config.yaml
num_hidden_layers: 9
hidden_size: 256
num_attention_heads: 2
num_key_value_heads: 2
head_dim: 128
intermediate_size: 704
vocab_size: 5895
hidden_act: "swiglu"
norm: "rmsnorm"
norm_place: "pre"
norm_eps: 1e-05
positions: "rope"
rope_theta: 23500.0
rope_fraction: 1.0
qk_norm: false
attn_scale: 0.0884
bias: "none"
tie_word_embeddings: true
parallel_block: false
init: "uniform"
init_std_qkv: 0.0404
init_std_o: 0.0
init_std_up: 0.0404
init_std_down: 0.0
optimizer: "muon"
learning_rate: 0.000905
lr_mult_o: 1.03
lr_mult_down: 1.5
beta1: 0.95
lr_head: 0.00649
warmup_steps: 200
schedule: "wsd"
decay_fraction: 0.632
decay_shape: "cos"
final_lr_fraction: 0.0
batch_tokens: [16384, 32768, 49152]
max_seq_len: 384
doc_mask: true
train_tokens: 287400000
max_steps: 9930
dataset: "wikipedia_en"
Each number is 200 + 20 x the weight over its row's rms, rounded and kept within 0 to 999. Layers, rows and columns count from 0. The size before them is the row's rms in percent of the matrix's.

# down: layer 3 MLP down (transposed), 704x256, rms 0.0994, rows 62-96, columns 128-191
# gate: layer 3 MLP gate, 704x256, rms 0.0747, rows 63-97, columns 128-191
# up: layer 3 MLP up, 704x256, rms 0.0723, rows 63-97, columns 128-191
down62,092,203,194,214,216,206,178,224,176,205,195,216,235,185,206,222,196,191,156,200,196,149,207,200,200,197,188,185,225,195,187,196,179,220,203,202,190,183,228,237,202,173,213,206,193,206,190,170,161,194,181,225,207,256,173,221,179,246,168,200,208,183,217,198,234
gate63,106,189,190,204,230,211,164,231,195,170,179,198,194,185,201,175,236,216,206,190,203,206,201,220,185,206,230,228,205,207,168,198,192,200,165,173,179,198,219,223,247,211,212,210,230,194,177,197,227,234,210,206,217,180,190,217,182,188,218,217,179,211,216,175,191
up63,106,212,188,182,207,145,206,169,205,173,211,210,172,218,177,206,205,216,195,178,201,206,194,161,246,172,199,188,191,221,238,157,170,195,229,228,225,184,176,186,161,189,186,234,232,202,184,221,202,200,199,177,177,227,195,216,210,259,189,192,206,188,203,235,180
down63,107,211,209,205,181,170,203,170,170,177,201,203,176,206,201,182,176,212,214,181,183,233,187,192,230,165,186,215,206,171,179,165,216,230,244,196,190,168,230,212,205,191,191,177,211,183,160,238,204,213,207,170,174,189,197,180,224,199,169,239,214,198,155,228,212
gate64,093,207,182,184,191,196,198,204,177,197,216,231,211,206,253,218,199,223,252,214,202,217,218,179,219,185,207,222,194,193,212,209,180,204,215,211,195,237,209,180,189,194,190,196,221,227,228,195,180,200,224,161,201,224,220,185,194,206,230,163,188,226,229,231,178
up64,102,210,181,192,187,208,180,222,189,202,205,239,169,215,178,203,202,201,177,213,202,192,205,222,201,189,204,181,187,196,212,210,223,178,169,209,191,203,156,235,217,191,213,208,173,208,178,192,226,177,150,212,185,206,222,211,206,198,217,212,175,194,189,205,174
down64,096,226,199,232,190,177,240,203,185,187,226,183,202,216,233,208,220,184,204,176,198,192,215,204,200,192,180,235,211,229,206,183,195,199,225,214,154,202,196,187,209,197,223,213,227,228,236,195,208,197,204,193,176,203,225,204,201,225,213,216,210,193,184,197,232
gate65,100,179,215,226,179,201,200,229,229,206,234,191,182,193,240,213,220,191,227,193,225,225,210,224,208,218,209,200,185,213,178,205,190,187,181,169,219,206,171,241,182,240,221,175,212,207,216,199,273,191,199,197,193,210,205,174,181,227,178,160,231,218,194,217,157
up65,096,219,195,218,207,226,229,184,206,215,216,197,185,189,199,188,229,197,223,216,190,226,204,192,190,197,245,246,196,191,203,218,203,201,214,191,210,219,160,223,177,188,192,245,201,207,199,243,196,185,203,227,198,236,192,194,216,203,152,206,217,214,214,194,208
down65,098,211,220,163,191,221,245,220,212,222,210,178,200,190,218,196,217,200,216,180,250,168,206,217,219,210,221,193,181,201,194,211,145,207,198,219,192,190,184,191,202,198,203,173,167,198,188,252,221,193,169,204,255,209,168,221,195,175,170,158,147,200,202,223,188
gate66,093,194,235,226,199,182,172,171,177,224,240,180,217,210,193,157,173,206,209,193,166,207,160,183,208,212,214,200,201,177,195,214,184,246,185,231,186,214,201,207,175,224,198,183,207,177,237,210,237,181,251,235,219,244,206,194,208,200,201,195,211,189,181,184,247
up66,095,197,223,201,199,209,194,195,211,224,227,202,197,203,197,202,201,183,206,192,184,195,227,232,200,215,185,170,209,214,194,197,183,203,213,179,223,206,229,185,176,216,263,190,205,187,193,203,189,181,231,171,231,198,204,196,248,232,181,182,207,172,211,205,231
down66,100,185,207,217,184,206,215,193,214,198,208,170,223,224,188,191,217,165,178,215,204,167,198,196,216,185,220,170,206,169,211,196,201,188,222,200,225,231,206,233,194,225,203,213,212,208,204,219,187,200,219,219,205,202,165,191,203,167,211,174,226,187,232,176,200
gate67,102,182,229,222,207,179,185,221,209,201,200,209,217,185,188,202,180,203,189,262,262,228,208,213,200,214,183,191,196,219,180,191,231,220,199,181,203,191,204,178,226,204,208,197,174,183,212,211,196,133,223,203,189,217,213,205,190,194,203,173,167,226,226,193,192
up67,105,198,240,198,201,242,173,185,188,203,218,160,166,205,195,210,193,241,170,195,182,198,181,223,186,214,197,212,198,195,218,228,172,229,190,192,232,198,208,178,168,205,194,235,171,176,158,166,195,171,191,244,234,202,215,187,199,178,206,214,226,201,172,196,218
down67,100,150,186,210,215,200,158,208,217,207,179,194,196,201,238,224,175,210,195,171,174,173,216,218,220,233,192,216,181,192,234,207,188,186,211,179,198,197,194,201,194,209,172,204,220,197,219,199,176,187,178,214,200,163,200,201,189,202,182,190,187,187,217,208,181
gate68,093,186,196,205,170,211,186,205,178,205,163,226,156,198,249,199,200,202,229,238,234,196,205,151,208,200,171,206,190,191,190,207,219,166,198,203,203,204,190,230,217,226,248,210,210,199,167,225,213,214,203,176,192,187,174,211,185,197,177,194,214,186,179,188,183
up68,097,226,186,199,218,218,207,193,186,189,209,194,180,187,178,202,179,224,209,195,199,181,188,216,166,217,215,157,208,181,175,201,152,253,203,179,224,197,208,199,187,195,210,198,214,185,190,206,208,210,213,200,187,231,197,177,206,201,168,194,180,191,153,183,183
down68,097,222,189,183,191,193,183,187,189,188,194,144,204,206,195,214,226,193,185,191,206,190,218,223,203,216,183,177,205,192,183,195,203,205,224,167,220,184,207,192,242,200,198,230,217,202,216,187,181,201,190,194,191,239,209,174,197,162,213,221,233,228,203,193,192
gate69,101,193,146,196,213,220,246,197,214,171,162,209,207,181,184,212,212,200,205,200,224,177,166,189,237,205,217,215,156,194,241,191,202,204,219,226,184,226,234,194,188,227,188,185,209,225,219,207,213,177,205,213,217,146,168,187,177,176,225,164,180,231,215,212,218
up69,096,238,219,179,186,226,185,170,199,179,219,200,183,191,198,243,173,154,219,197,195,193,208,203,215,204,163,199,179,186,196,210,180,248,202,227,205,181,216,209,216,209,180,156,199,188,179,192,201,225,194,228,198,184,185,210,193,225,143,208,183,204,186,210,161
down69,101,146,195,203,191,221,175,193,230,206,214,179,215,219,198,201,216,210,220,200,228,167,216,187,200,206,245,222,194,209,198,222,244,170,202,218,186,206,214,176,190,208,179,192,228,224,205,222,173,193,240,203,224,194,175,224,219,189,192,223,221,162,228,179,216
gate70,105,216,187,233,193,180,204,197,189,193,189,214,188,186,193,199,239,171,191,191,214,197,197,188,213,209,190,183,208,208,226,179,209,209,208,222,233,212,210,202,214,205,248,218,194,194,181,202,193,197,214,235,210,206,191,198,154,160,214,224,190,157,198,202,174
up70,105,213,190,227,195,221,202,219,191,213,179,204,188,168,180,205,178,202,228,201,202,194,201,216,198,180,205,207,168,179,205,190,208,211,215,192,235,197,183,205,173,203,205,199,224,153,167,178,228,182,220,221,222,188,195,198,188,196,223,170,206,212,186,225,221
down70,099,171,196,188,215,221,189,205,202,230,211,193,207,225,234,181,165,199,180,189,204,226,206,226,170,197,189,201,210,182,179,202,191,197,159,210,186,190,230,215,169,181,208,204,201,163,186,199,211,210,149,191,223,193,210,180,204,154,231,201,195,229,170,179,223
gate71,095,179,207,189,229,191,191,206,189,211,223,208,190,187,231,196,190,185,194,210,192,195,229,211,179,202,191,202,217,185,183,195,201,226,227,196,195,247,196,135,219,204,194,193,244,194,211,209,228,196,218,203,172,171,204,213,179,185,262,178,232,214,178,228,195
up71,094,189,211,182,202,191,179,203,176,220,220,203,194,206,232,212,182,215,192,200,215,196,227,256,170,200,190,178,204,158,174,218,184,204,232,188,171,241,189,192,189,204,225,169,223,196,235,171,213,205,245,198,155,198,190,233,196,181,231,210,212,236,195,220,200
down71,094,228,184,196,173,197,228,238,184,169,180,205,183,219,199,203,216,202,209,175,205,184,207,207,204,186,207,198,238,200,220,191,252,190,198,176,214,206,199,235,192,208,200,177,196,217,203,205,184,186,291,207,174,214,199,153,256,218,175,200,204,184,185,179,184
gate72,105,194,194,187,214,194,186,191,193,192,190,207,207,208,190,202,198,199,218,182,176,171,213,222,180,217,221,211,178,214,228,182,201,174,223,183,211,199,164,208,192,187,180,176,180,213,205,201,241,232,206,210,217,187,201,177,189,194,184,184,224,161,184,213,237
up72,103,185,155,208,188,203,210,183,211,191,185,183,213,185,172,204,204,203,214,163,197,181,203,249,192,189,209,215,218,188,208,211,162,212,177,201,225,209,249,176,176,214,171,213,199,213,190,196,256,183,195,180,204,154,192,188,185,182,220,212,215,190,207,199,225
down72,104,232,215,207,178,230,182,199,180,212,193,192,189,205,176,191,203,220,189,189,224,190,220,208,189,212,200,215,209,235,209,186,232,191,225,205,198,198,194,205,161,207,173,221,207,184,205,203,213,206,197,208,188,244,183,214,229,200,195,213,225,186,218,165,214
gate73,105,201,222,179,205,190,207,238,200,142,192,235,228,193,170,203,226,208,191,199,187,178,202,220,190,217,205,250,172,217,205,215,212,211,202,176,195,174,181,186,162,243,197,200,200,176,208,184,213,179,202,219,203,200,194,240,175,227,187,208,184,185,217,219,208
up73,095,182,199,231,197,211,155,219,201,228,209,187,196,197,189,196,226,207,217,161,186,196,207,171,218,167,179,221,221,219,152,170,209,193,216,200,195,200,214,222,255,189,204,200,219,192,175,164,169,191,214,195,188,184,211,193,210,213,172,207,208,219,200,204,195
down73,096,219,192,215,206,198,185,226,180,241,222,230,209,210,176,187,195,221,196,190,165,203,204,214,176,214,188,215,202,182,204,197,183,212,200,219,226,211,213,219,201,174,198,238,194,204,162,170,214,166,178,209,207,182,202,193,201,160,204,203,222,191,193,201,203
gate74,105,198,222,201,204,208,205,211,208,178,245,187,199,189,228,184,241,195,175,211,213,205,199,186,201,180,208,195,204,229,187,186,215,206,183,201,198,193,174,192,195,201,241,188,174,202,170,219,213,195,205,214,206,210,182,206,178,202,174,193,209,207,169,193,192
up74,107,212,203,199,189,193,189,209,197,173,204,192,186,189,224,229,192,193,198,204,188,198,209,184,193,202,183,164,168,189,201,185,212,183,205,173,205,213,222,176,198,212,190,219,204,165,165,224,199,182,195,148,265,171,188,226,196,184,236,219,187,195,232,199,179
down74,105,200,215,187,198,193,184,219,216,188,198,213,175,225,192,174,188,155,199,154,161,152,193,175,203,210,172,208,199,188,166,197,187,230,168,201,193,186,214,194,170,182,165,214,178,185,193,192,220,185,190,209,176,207,199,198,178,203,144,176,185,205,174,237,192
gate75,094,211,209,184,160,206,197,194,222,209,211,238,216,230,211,218,167,176,225,206,186,214,168,191,225,205,223,183,220,174,191,216,202,191,187,234,210,221,172,182,184,224,180,185,212,181,173,199,179,201,179,199,250,177,186,213,175,205,192,189,201,211,224,188,219
up75,100,189,206,191,215,209,196,201,177,209,209,214,217,213,179,169,198,191,226,186,190,190,148,191,210,199,210,214,215,182,219,250,220,177,180,180,258,213,193,165,160,191,185,176,179,240,208,159,199,210,202,197,179,205,195,221,203,220,197,197,238,202,224,155,233
down75,096,178,205,207,251,219,198,185,226,245,214,202,182,225,212,179,176,172,187,188,209,204,223,199,161,157,193,188,186,190,173,214,180,209,196,199,180,196,213,223,193,172,203,236,171,182,194,206,185,217,177,247,202,178,200,203,227,177,237,188,201,228,208,209,226
gate76,106,208,198,202,186,213,200,245,199,220,183,216,230,217,211,197,202,213,209,216,213,216,193,181,228,225,195,193,217,200,191,196,189,180,176,244,250,195,180,153,191,223,178,237,208,176,213,220,218,224,165,192,194,228,176,207,193,190,181,196,180,218,190,199,207
up76,106,191,157,189,198,177,195,207,182,168,186,201,179,180,201,186,243,242,185,219,207,194,198,221,203,195,193,225,212,226,228,165,169,204,197,193,190,218,198,166,176,179,187,215,166,183,195,189,171,230,161,208,223,167,180,178,202,233,202,215,179,185,196,177,216
down76,102,225,186,228,192,222,240,223,207,178,210,195,192,182,215,207,223,197,201,192,227,190,217,206,210,218,216,185,206,240,187,223,206,164,192,192,207,208,206,227,192,195,202,206,181,225,211,203,179,221,189,234,210,205,187,226,267,195,178,214,192,175,217,184,200
gate77,106,183,200,225,206,223,204,195,210,197,193,198,202,201,184,162,209,177,182,214,196,212,212,153,172,184,196,205,211,209,186,202,187,209,204,190,207,216,179,189,230,196,199,219,200,215,206,188,191,195,232,167,218,203,209,187,176,150,236,247,193,208,204,174,181
up77,104,214,215,201,236,192,187,201,204,199,218,197,196,203,198,189,185,228,176,195,185,216,188,241,234,187,233,204,197,185,212,208,208,176,187,200,198,158,185,198,184,226,181,178,195,207,164,205,217,239,170,217,185,176,206,204,196,208,214,175,199,219,189,240,229
down77,105,230,174,205,198,155,214,188,230,201,179,166,183,203,169,181,212,194,190,197,208,190,219,204,215,214,202,211,194,205,172,207,202,209,238,210,187,168,204,148,178,203,173,168,162,189,223,189,178,193,203,204,191,198,225,207,217,194,216,180,231,211,184,149,177
gate78,092,233,205,178,192,231,187,247,190,189,207,202,208,217,183,171,206,234,199,183,203,179,155,221,198,220,209,231,201,207,211,187,200,203,209,189,217,203,215,205,232,219,234,158,176,182,178,240,181,231,186,167,227,198,201,167,186,203,200,176,207,182,230,216,244
up78,090,225,197,206,212,209,209,222,220,191,195,197,217,197,211,193,217,196,191,226,208,159,184,196,169,194,217,185,182,213,192,191,185,182,214,190,193,209,191,205,190,210,206,186,183,223,210,207,163,237,187,208,222,185,164,140,187,177,193,230,209,194,234,177,169
down78,093,186,224,206,164,198,204,184,212,221,193,190,212,175,217,193,221,185,189,232,204,251,231,181,236,198,196,216,200,182,200,222,204,220,214,207,219,218,190,172,172,175,185,213,232,214,210,196,231,174,152,190,186,177,223,225,184,200,212,232,181,170,184,178,200
gate79,105,205,243,186,188,218,146,198,178,204,225,174,216,203,209,248,199,186,180,218,225,191,198,227,195,192,216,207,216,201,199,189,201,182,205,194,190,204,191,187,208,228,192,184,217,230,185,175,214,216,239,175,155,196,198,199,200,192,174,198,188,202,191,197,186
up79,101,193,201,184,156,178,200,208,197,229,196,216,190,214,174,203,193,187,170,195,211,207,196,192,189,168,209,219,231,180,164,203,183,202,190,206,190,191,208,195,200,217,211,213,191,223,218,206,221,210,184,204,178,212,209,184,196,200,173,219,202,213,171,204,187
down79,106,191,192,187,172,216,192,209,189,203,188,198,234,190,215,196,181,217,195,226,206,197,212,175,179,209,183,192,168,211,202,199,181,184,202,219,210,208,230,198,201,187,208,212,214,227,204,163,206,203,205,191,219,209,200,174,227,183,198,217,191,191,212,183,209
gate80,102,205,198,178,148,170,193,193,188,195,196,225,206,242,211,197,210,206,211,176,191,218,190,175,217,196,228,214,210,229,217,219,210,206,219,183,185,220,191,208,187,234,154,264,163,186,216,191,211,197,180,173,201,190,196,228,184,213,202,218,207,178,175,221,219
up80,099,231,187,206,219,171,228,183,192,192,210,191,211,213,204,172,182,208,205,183,196,222,181,189,205,274,193,199,198,191,160,169,199,188,220,210,195,187,199,211,167,190,186,208,186,195,215,157,196,197,191,225,201,210,181,203,186,214,191,215,226,219,186,194,191
down80,103,179,235,187,190,203,201,219,217,210,220,216,180,183,202,212,174,217,204,186,190,186,206,197,182,178,203,162,193,183,165,220,191,209,190,179,165,221,197,159,244,185,222,207,183,208,201,206,183,203,210,209,192,191,188,192,207,199,181,170,199,206,212,178,203
gate81,101,193,171,217,175,189,204,184,210,186,209,221,221,191,180,213,215,187,207,200,153,203,213,202,227,156,175,206,242,205,214,186,222,206,191,196,202,216,227,203,221,161,210,180,213,186,206,230,221,229,172,163,210,210,215,206,197,165,217,218,215,175,178,220,188
up81,102,217,206,226,219,198,188,186,180,217,196,210,196,192,173,196,188,202,184,189,170,183,183,200,198,199,199,224,181,199,204,243,183,187,201,188,188,177,224,171,200,208,191,205,168,200,174,170,213,204,231,244,166,238,192,206,201,193,171,200,225,168,244,182,189
down81,100,188,222,212,233,210,231,174,189,188,202,189,198,216,235,231,174,225,213,200,171,186,189,182,191,205,231,204,226,205,186,187,163,221,179,202,191,198,219,210,185,189,209,210,207,185,163,207,203,171,227,192,204,186,186,180,203,209,206,216,213,243,217,195,200
gate82,097,231,231,184,219,178,207,207,158,217,165,162,230,186,190,182,189,195,191,182,213,189,190,232,204,211,186,236,197,208,205,215,182,183,215,209,178,199,214,214,193,148,199,194,186,167,198,190,178,184,188,226,219,174,202,225,211,184,201,161,211,216,197,228,244
up82,096,197,205,194,203,173,193,219,200,222,197,186,209,202,197,199,197,185,184,226,188,217,199,203,215,185,181,226,188,189,198,208,181,210,181,214,211,176,204,207,241,210,227,201,192,185,194,183,205,239,217,198,229,195,194,213,196,183,178,232,192,226,206,178,175
down82,098,195,197,231,206,211,200,207,237,183,206,230,172,183,175,213,194,210,191,204,204,197,194,219,210,183,211,198,199,194,204,170,207,230,214,189,226,196,180,194,214,159,212,201,169,214,189,220,188,178,211,187,197,174,185,199,241,160,193,176,168,204,171,179,196
gate83,109,200,203,184,222,176,211,197,207,200,214,198,203,179,229,196,188,201,190,183,203,176,163,199,223,191,199,189,219,193,161,210,203,220,213,194,235,205,231,171,230,216,220,198,222,202,224,192,200,197,237,195,135,181,168,213,193,197,178,183,193,189,173,191,204
up83,111,166,182,183,211,224,184,185,182,174,217,189,218,202,208,218,191,166,197,194,191,237,197,170,183,183,193,169,209,197,206,145,233,184,199,191,185,207,196,176,204,225,235,180,201,207,214,222,202,177,215,192,149,186,187,170,212,202,212,230,213,224,204,207,181
down83,101,190,218,166,203,191,212,201,214,193,235,175,232,158,185,203,203,222,183,219,239,187,208,225,178,213,172,197,211,179,187,223,201,193,215,202,171,205,195,240,210,174,227,195,161,179,184,185,227,200,190,180,200,212,218,210,194,202,235,206,235,195,204,214,227
gate84,102,199,249,223,200,167,201,179,212,215,205,186,204,183,213,179,214,184,223,181,221,186,221,224,177,198,203,201,195,217,209,212,208,183,212,195,150,198,183,232,190,209,189,188,192,202,212,196,204,222,188,216,167,181,251,230,188,179,208,225,194,216,208,194,226
up84,102,196,201,174,213,150,197,208,204,184,205,192,185,198,179,201,204,173,195,176,218,191,246,188,193,196,177,215,217,193,204,180,187,183,220,202,189,193,196,201,221,186,178,172,199,175,222,188,235,215,220,205,242,168,197,197,188,228,209,228,208,197,138,175,197
down84,108,190,218,200,206,190,173,179,194,207,196,163,247,206,210,179,191,222,193,210,189,199,204,203,202,208,177,218,204,205,190,209,225,202,228,197,206,189,203,172,274,188,212,193,208,216,201,174,200,187,200,193,212,209,216,193,157,219,170,212,193,207,169,185,236
gate85,100,216,159,201,226,217,208,171,167,209,227,211,182,192,220,226,208,193,193,169,208,208,205,174,252,230,193,239,220,207,184,179,194,174,199,218,209,205,220,202,209,201,220,230,208,220,177,184,227,151,228,224,208,227,202,210,220,222,245,188,204,189,234,203,179
up85,101,192,228,212,167,212,200,225,221,205,210,194,167,200,210,235,184,159,180,205,201,193,181,172,206,205,194,227,258,174,158,210,199,204,158,208,204,184,195,173,183,204,237,181,190,183,181,192,185,172,216,159,155,203,211,230,193,190,227,224,163,209,204,209,189
down85,096,195,210,229,217,184,200,199,226,182,180,167,203,188,185,169,177,192,205,202,169,169,211,196,211,167,186,162,197,219,196,202,203,225,199,183,216,215,188,188,242,203,197,174,216,190,209,178,212,195,235,199,156,252,190,191,224,173,219,228,197,206,212,216,226
gate86,096,207,164,198,181,220,214,204,223,191,168,229,191,172,198,203,228,186,179,203,186,187,213,197,180,218,247,196,180,209,227,218,180,228,217,176,172,173,181,218,234,226,208,191,195,195,212,215,204,213,197,205,210,181,177,214,191,207,184,216,211,169,187,182,169
up86,104,202,239,220,174,188,181,224,223,217,229,194,157,195,206,221,221,261,223,214,183,199,233,225,224,201,197,216,251,219,203,179,208,184,183,186,189,206,230,183,187,183,214,190,149,204,224,197,180,197,190,171,215,189,220,177,204,219,185,164,194,185,198,201,203
down86,100,176,206,214,205,191,180,165,210,225,182,179,209,177,163,195,213,250,187,169,204,207,209,182,214,242,153,176,236,203,204,209,184,196,189,190,243,196,218,194,183,184,207,199,200,209,168,187,220,175,180,171,217,207,191,167,185,210,172,187,203,206,190,167,187
gate87,107,174,204,221,206,197,209,191,218,236,169,219,225,183,204,198,205,169,182,206,213,212,221,176,179,191,186,216,188,212,208,223,215,198,194,235,206,220,202,196,210,184,210,213,229,181,202,215,183,189,200,209,219,180,195,154,199,208,187,221,212,205,200,242,196
up87,098,215,185,213,209,210,212,191,227,192,202,204,205,219,209,203,215,207,199,201,181,201,205,232,215,194,234,198,233,192,177,180,198,230,187,181,207,207,175,231,204,194,176,218,195,195,214,186,204,214,215,189,194,199,206,221,201,168,230,170,187,214,232,168,225
down87,112,208,171,179,152,186,213,201,178,205,209,171,161,240,203,191,204,206,193,222,207,188,187,213,226,187,177,209,203,196,197,186,207,194,197,212,176,203,209,200,199,206,208,188,210,194,243,184,226,219,209,182,204,186,187,209,190,213,243,220,202,204,225,190,205
gate88,104,189,164,211,179,192,208,187,222,166,164,193,202,224,186,203,243,185,213,203,196,227,211,227,196,218,212,175,186,228,179,189,145,210,207,163,203,172,220,225,193,230,212,231,190,200,211,199,232,199,192,162,198,180,190,195,191,192,197,233,212,177,168,183,205
up88,102,195,188,226,219,178,216,141,203,191,165,175,202,187,214,169,187,173,175,238,216,199,213,205,195,215,218,205,182,191,245,192,169,201,232,204,222,233,218,179,205,196,218,176,177,180,205,222,194,208,189,223,184,184,250,207,170,237,199,202,189,210,203,192,205
down88,100,199,200,206,190,191,218,202,180,191,165,181,208,183,182,225,182,164,169,203,220,213,211,201,180,175,210,200,187,186,222,182,180,174,194,196,177,209,217,217,160,161,214,198,186,203,192,209,198,202,163,218,203,185,224,177,173,193,181,215,238,214,221,197,236
gate89,093,209,204,233,188,206,248,192,222,181,213,201,173,227,188,199,224,201,192,216,212,185,205,213,177,224,221,201,212,172,243,234,197,216,200,210,242,189,233,187,228,180,199,263,220,192,184,223,201,185,158,179,195,188,200,196,173,202,236,189,200,179,176,194,203
up89,096,253,214,205,190,166,191,201,198,219,183,193,224,208,192,201,208,215,191,199,207,225,176,199,187,228,206,209,189,219,216,194,188,156,205,189,175,194,192,181,172,161,156,149,229,221,208,196,208,204,210,206,207,222,225,190,212,163,169,246,186,221,189,183,192
down89,102,188,165,223,198,172,152,187,236,209,209,192,178,209,198,235,170,185,215,180,201,186,192,187,177,190,199,168,186,190,206,194,202,192,185,204,197,234,173,180,209,198,224,190,203,198,216,229,214,190,182,251,201,221,213,189,206,165,194,234,189,206,217,162,223
gate90,102,173,225,242,191,197,215,200,194,174,185,185,227,194,214,232,182,197,211,201,219,186,174,189,221,189,207,204,194,209,177,207,196,172,174,201,154,237,180,191,200,226,200,189,214,213,226,225,202,207,174,198,189,216,207,243,186,228,189,203,213,200,204,195,194
up90,099,186,220,218,194,147,204,181,182,206,200,198,158,168,201,220,190,203,177,183,198,219,230,200,198,181,200,174,226,167,198,197,201,244,212,165,204,195,222,151,212,194,180,222,183,194,211,199,201,163,190,185,217,195,182,230,194,161,262,242,179,199,211,189,198
down90,097,202,158,221,211,197,192,209,179,197,172,230,241,196,215,185,183,171,216,184,178,213,185,172,153,195,194,221,184,186,173,203,196,182,200,171,207,218,203,235,166,201,197,210,207,180,175,201,224,161,198,209,210,225,194,234,184,197,198,194,180,195,221,234,246
gate91,101,199,179,217,206,197,224,214,224,181,215,170,260,195,206,218,174,206,212,201,240,209,229,193,206,186,177,219,214,208,191,192,208,208,223,199,173,175,190,169,207,216,218,186,201,228,182,188,186,216,218,154,213,230,190,198,225,242,166,148,214,213,198,176,200
up91,099,203,176,195,200,194,238,203,180,181,209,180,236,197,186,211,186,216,141,211,152,205,189,226,217,240,212,191,194,178,194,157,193,217,209,162,217,183,200,200,158,173,193,209,171,232,182,195,202,212,226,216,191,194,195,206,209,184,205,185,208,208,218,194,229
down91,102,219,249,232,211,189,199,186,210,218,225,235,189,227,196,199,210,230,205,196,194,198,200,212,191,218,200,209,200,225,202,206,238,202,215,198,249,167,191,191,212,184,183,219,204,214,232,194,202,200,195,206,194,193,199,214,189,190,221,182,185,162,187,243,210
gate92,107,186,225,191,188,197,173,218,204,190,192,208,191,219,218,204,214,219,221,214,229,182,160,216,216,194,168,221,228,210,192,203,207,165,185,205,178,206,195,220,238,196,224,184,222,201,190,193,194,224,216,189,190,197,200,230,226,229,203,202,214,209,197,193,184
up92,102,187,217,206,210,194,200,203,184,231,155,224,178,158,180,208,203,201,219,204,207,194,208,205,191,193,206,190,217,218,206,185,218,232,196,200,173,214,192,200,201,207,220,228,250,186,187,227,197,190,239,211,204,202,188,182,218,212,213,218,162,226,187,229,187
down92,100,174,173,194,198,205,195,179,182,201,217,177,235,236,190,213,197,220,185,214,189,216,191,206,195,216,211,221,210,188,250,210,225,196,199,200,202,222,197,203,194,176,204,237,201,205,222,220,202,192,225,224,183,200,212,203,180,197,179,162,214,193,182,162,209
gate93,109,203,198,180,167,239,195,205,197,190,202,211,230,219,213,198,206,206,175,210,228,179,202,221,205,209,187,239,213,193,206,208,217,212,204,189,193,200,171,225,185,219,194,198,192,188,195,169,232,200,149,206,249,206,227,181,185,211,191,196,209,199,215,152,183
up93,101,191,190,199,188,189,220,211,196,191,203,188,213,170,199,200,232,173,206,209,215,180,196,143,212,157,215,157,193,165,235,183,207,197,223,220,180,169,215,180,175,222,231,193,246,209,210,174,198,184,189,191,181,204,190,224,159,181,229,215,189,232,226,221,230
down93,102,185,219,195,233,211,182,208,208,215,211,201,161,196,194,193,184,176,214,187,163,234,243,215,213,243,162,211,209,179,202,194,179,204,193,196,209,180,179,208,192,214,198,194,182,170,169,237,180,183,195,212,191,188,161,213,187,196,209,181,171,198,239,244,213
gate94,105,204,223,193,222,180,187,197,207,224,208,175,197,225,221,208,221,211,201,196,201,217,204,221,203,197,183,190,196,194,184,212,206,195,208,205,213,223,194,217,224,201,217,194,184,232,184,199,214,243,224,231,220,198,207,155,208,201,192,207,179,188,208,184,219
up94,111,195,194,168,193,204,219,198,225,197,199,186,197,144,201,160,175,190,198,197,206,193,205,198,176,186,151,231,192,236,209,203,222,198,204,197,192,186,218,191,193,226,192,215,212,207,188,232,183,204,257,211,182,190,172,186,188,206,211,168,204,199,174,221,210
down94,100,192,169,183,202,195,205,194,205,192,184,215,213,196,200,177,197,197,191,208,200,193,176,194,163,199,169,234,219,198,204,195,223,207,190,229,202,183,213,192,188,201,196,229,218,210,202,228,216,235,197,152,218,192,199,155,194,230,237,159,199,214,210,221,178
gate95,102,190,201,218,144,178,203,210,212,170,207,184,220,215,193,201,210,187,204,181,168,209,211,215,197,187,204,208,216,190,204,222,170,184,213,214,196,197,197,192,227,204,221,193,211,216,217,176,212,228,177,224,194,201,218,234,217,219,182,232,211,195,193,191,203
up95,102,222,192,185,224,179,239,200,213,193,211,194,180,190,179,181,227,195,233,195,203,211,187,195,224,163,210,202,188,223,184,207,215,194,191,242,182,191,217,179,225,179,207,160,211,179,190,199,211,194,164,196,242,212,216,227,170,176,222,220,206,178,191,205,213
down95,099,230,163,182,198,181,184,237,192,186,218,185,194,163,171,229,183,203,202,214,239,207,169,175,249,204,198,200,164,201,176,181,179,208,169,224,166,212,182,188,208,196,225,218,205,171,208,189,222,165,195,211,198,158,204,197,200,185,217,198,195,203,205,204,177
gate96,104,213,208,246,184,203,195,193,204,196,192,201,196,190,210,230,226,199,225,191,167,204,204,217,220,202,223,189,166,215,184,160,205,134,190,233,216,218,239,200,211,191,204,198,159,196,229,204,151,212,199,193,201,191,209,189,172,199,226,205,193,167,183,222,203
up96,105,217,244,209,203,190,203,171,188,232,187,210,201,180,158,198,172,198,211,215,219,182,206,179,209,180,205,229,191,184,215,213,204,184,216,249,191,154,221,210,162,187,187,213,244,197,190,201,202,193,210,199,200,203,203,214,216,196,203,230,203,165,185,194,215
down96,101,195,227,215,187,190,184,219,177,210,214,191,205,144,168,181,222,196,230,210,192,155,229,202,171,216,179,203,184,209,214,162,189,230,179,245,198,182,197,247,206,186,195,203,197,192,227,169,184,170,208,169,204,196,224,202,204,210,175,199,206,195,204,198,199
gate97,109,195,221,226,201,169,185,225,213,221,204,217,194,227,214,214,234,188,197,204,224,235,220,195,213,214,217,173,182,221,171,194,188,200,176,211,223,209,167,195,191,208,171,201,201,228,219,204,241,169,192,181,197,165,207,188,182,226,190,220,207,216,221,193,177
up97,108,225,212,189,216,206,196,189,187,188,211,195,223,214,209,205,200,197,186,205,213,203,216,223,167,170,210,221,189,190,185,177,219,244,225,173,184,198,193,199,226,188,188,183,204,219,181,160,221,170,211,213,164,196,185,231,216,214,148,215,198,198,190,221,182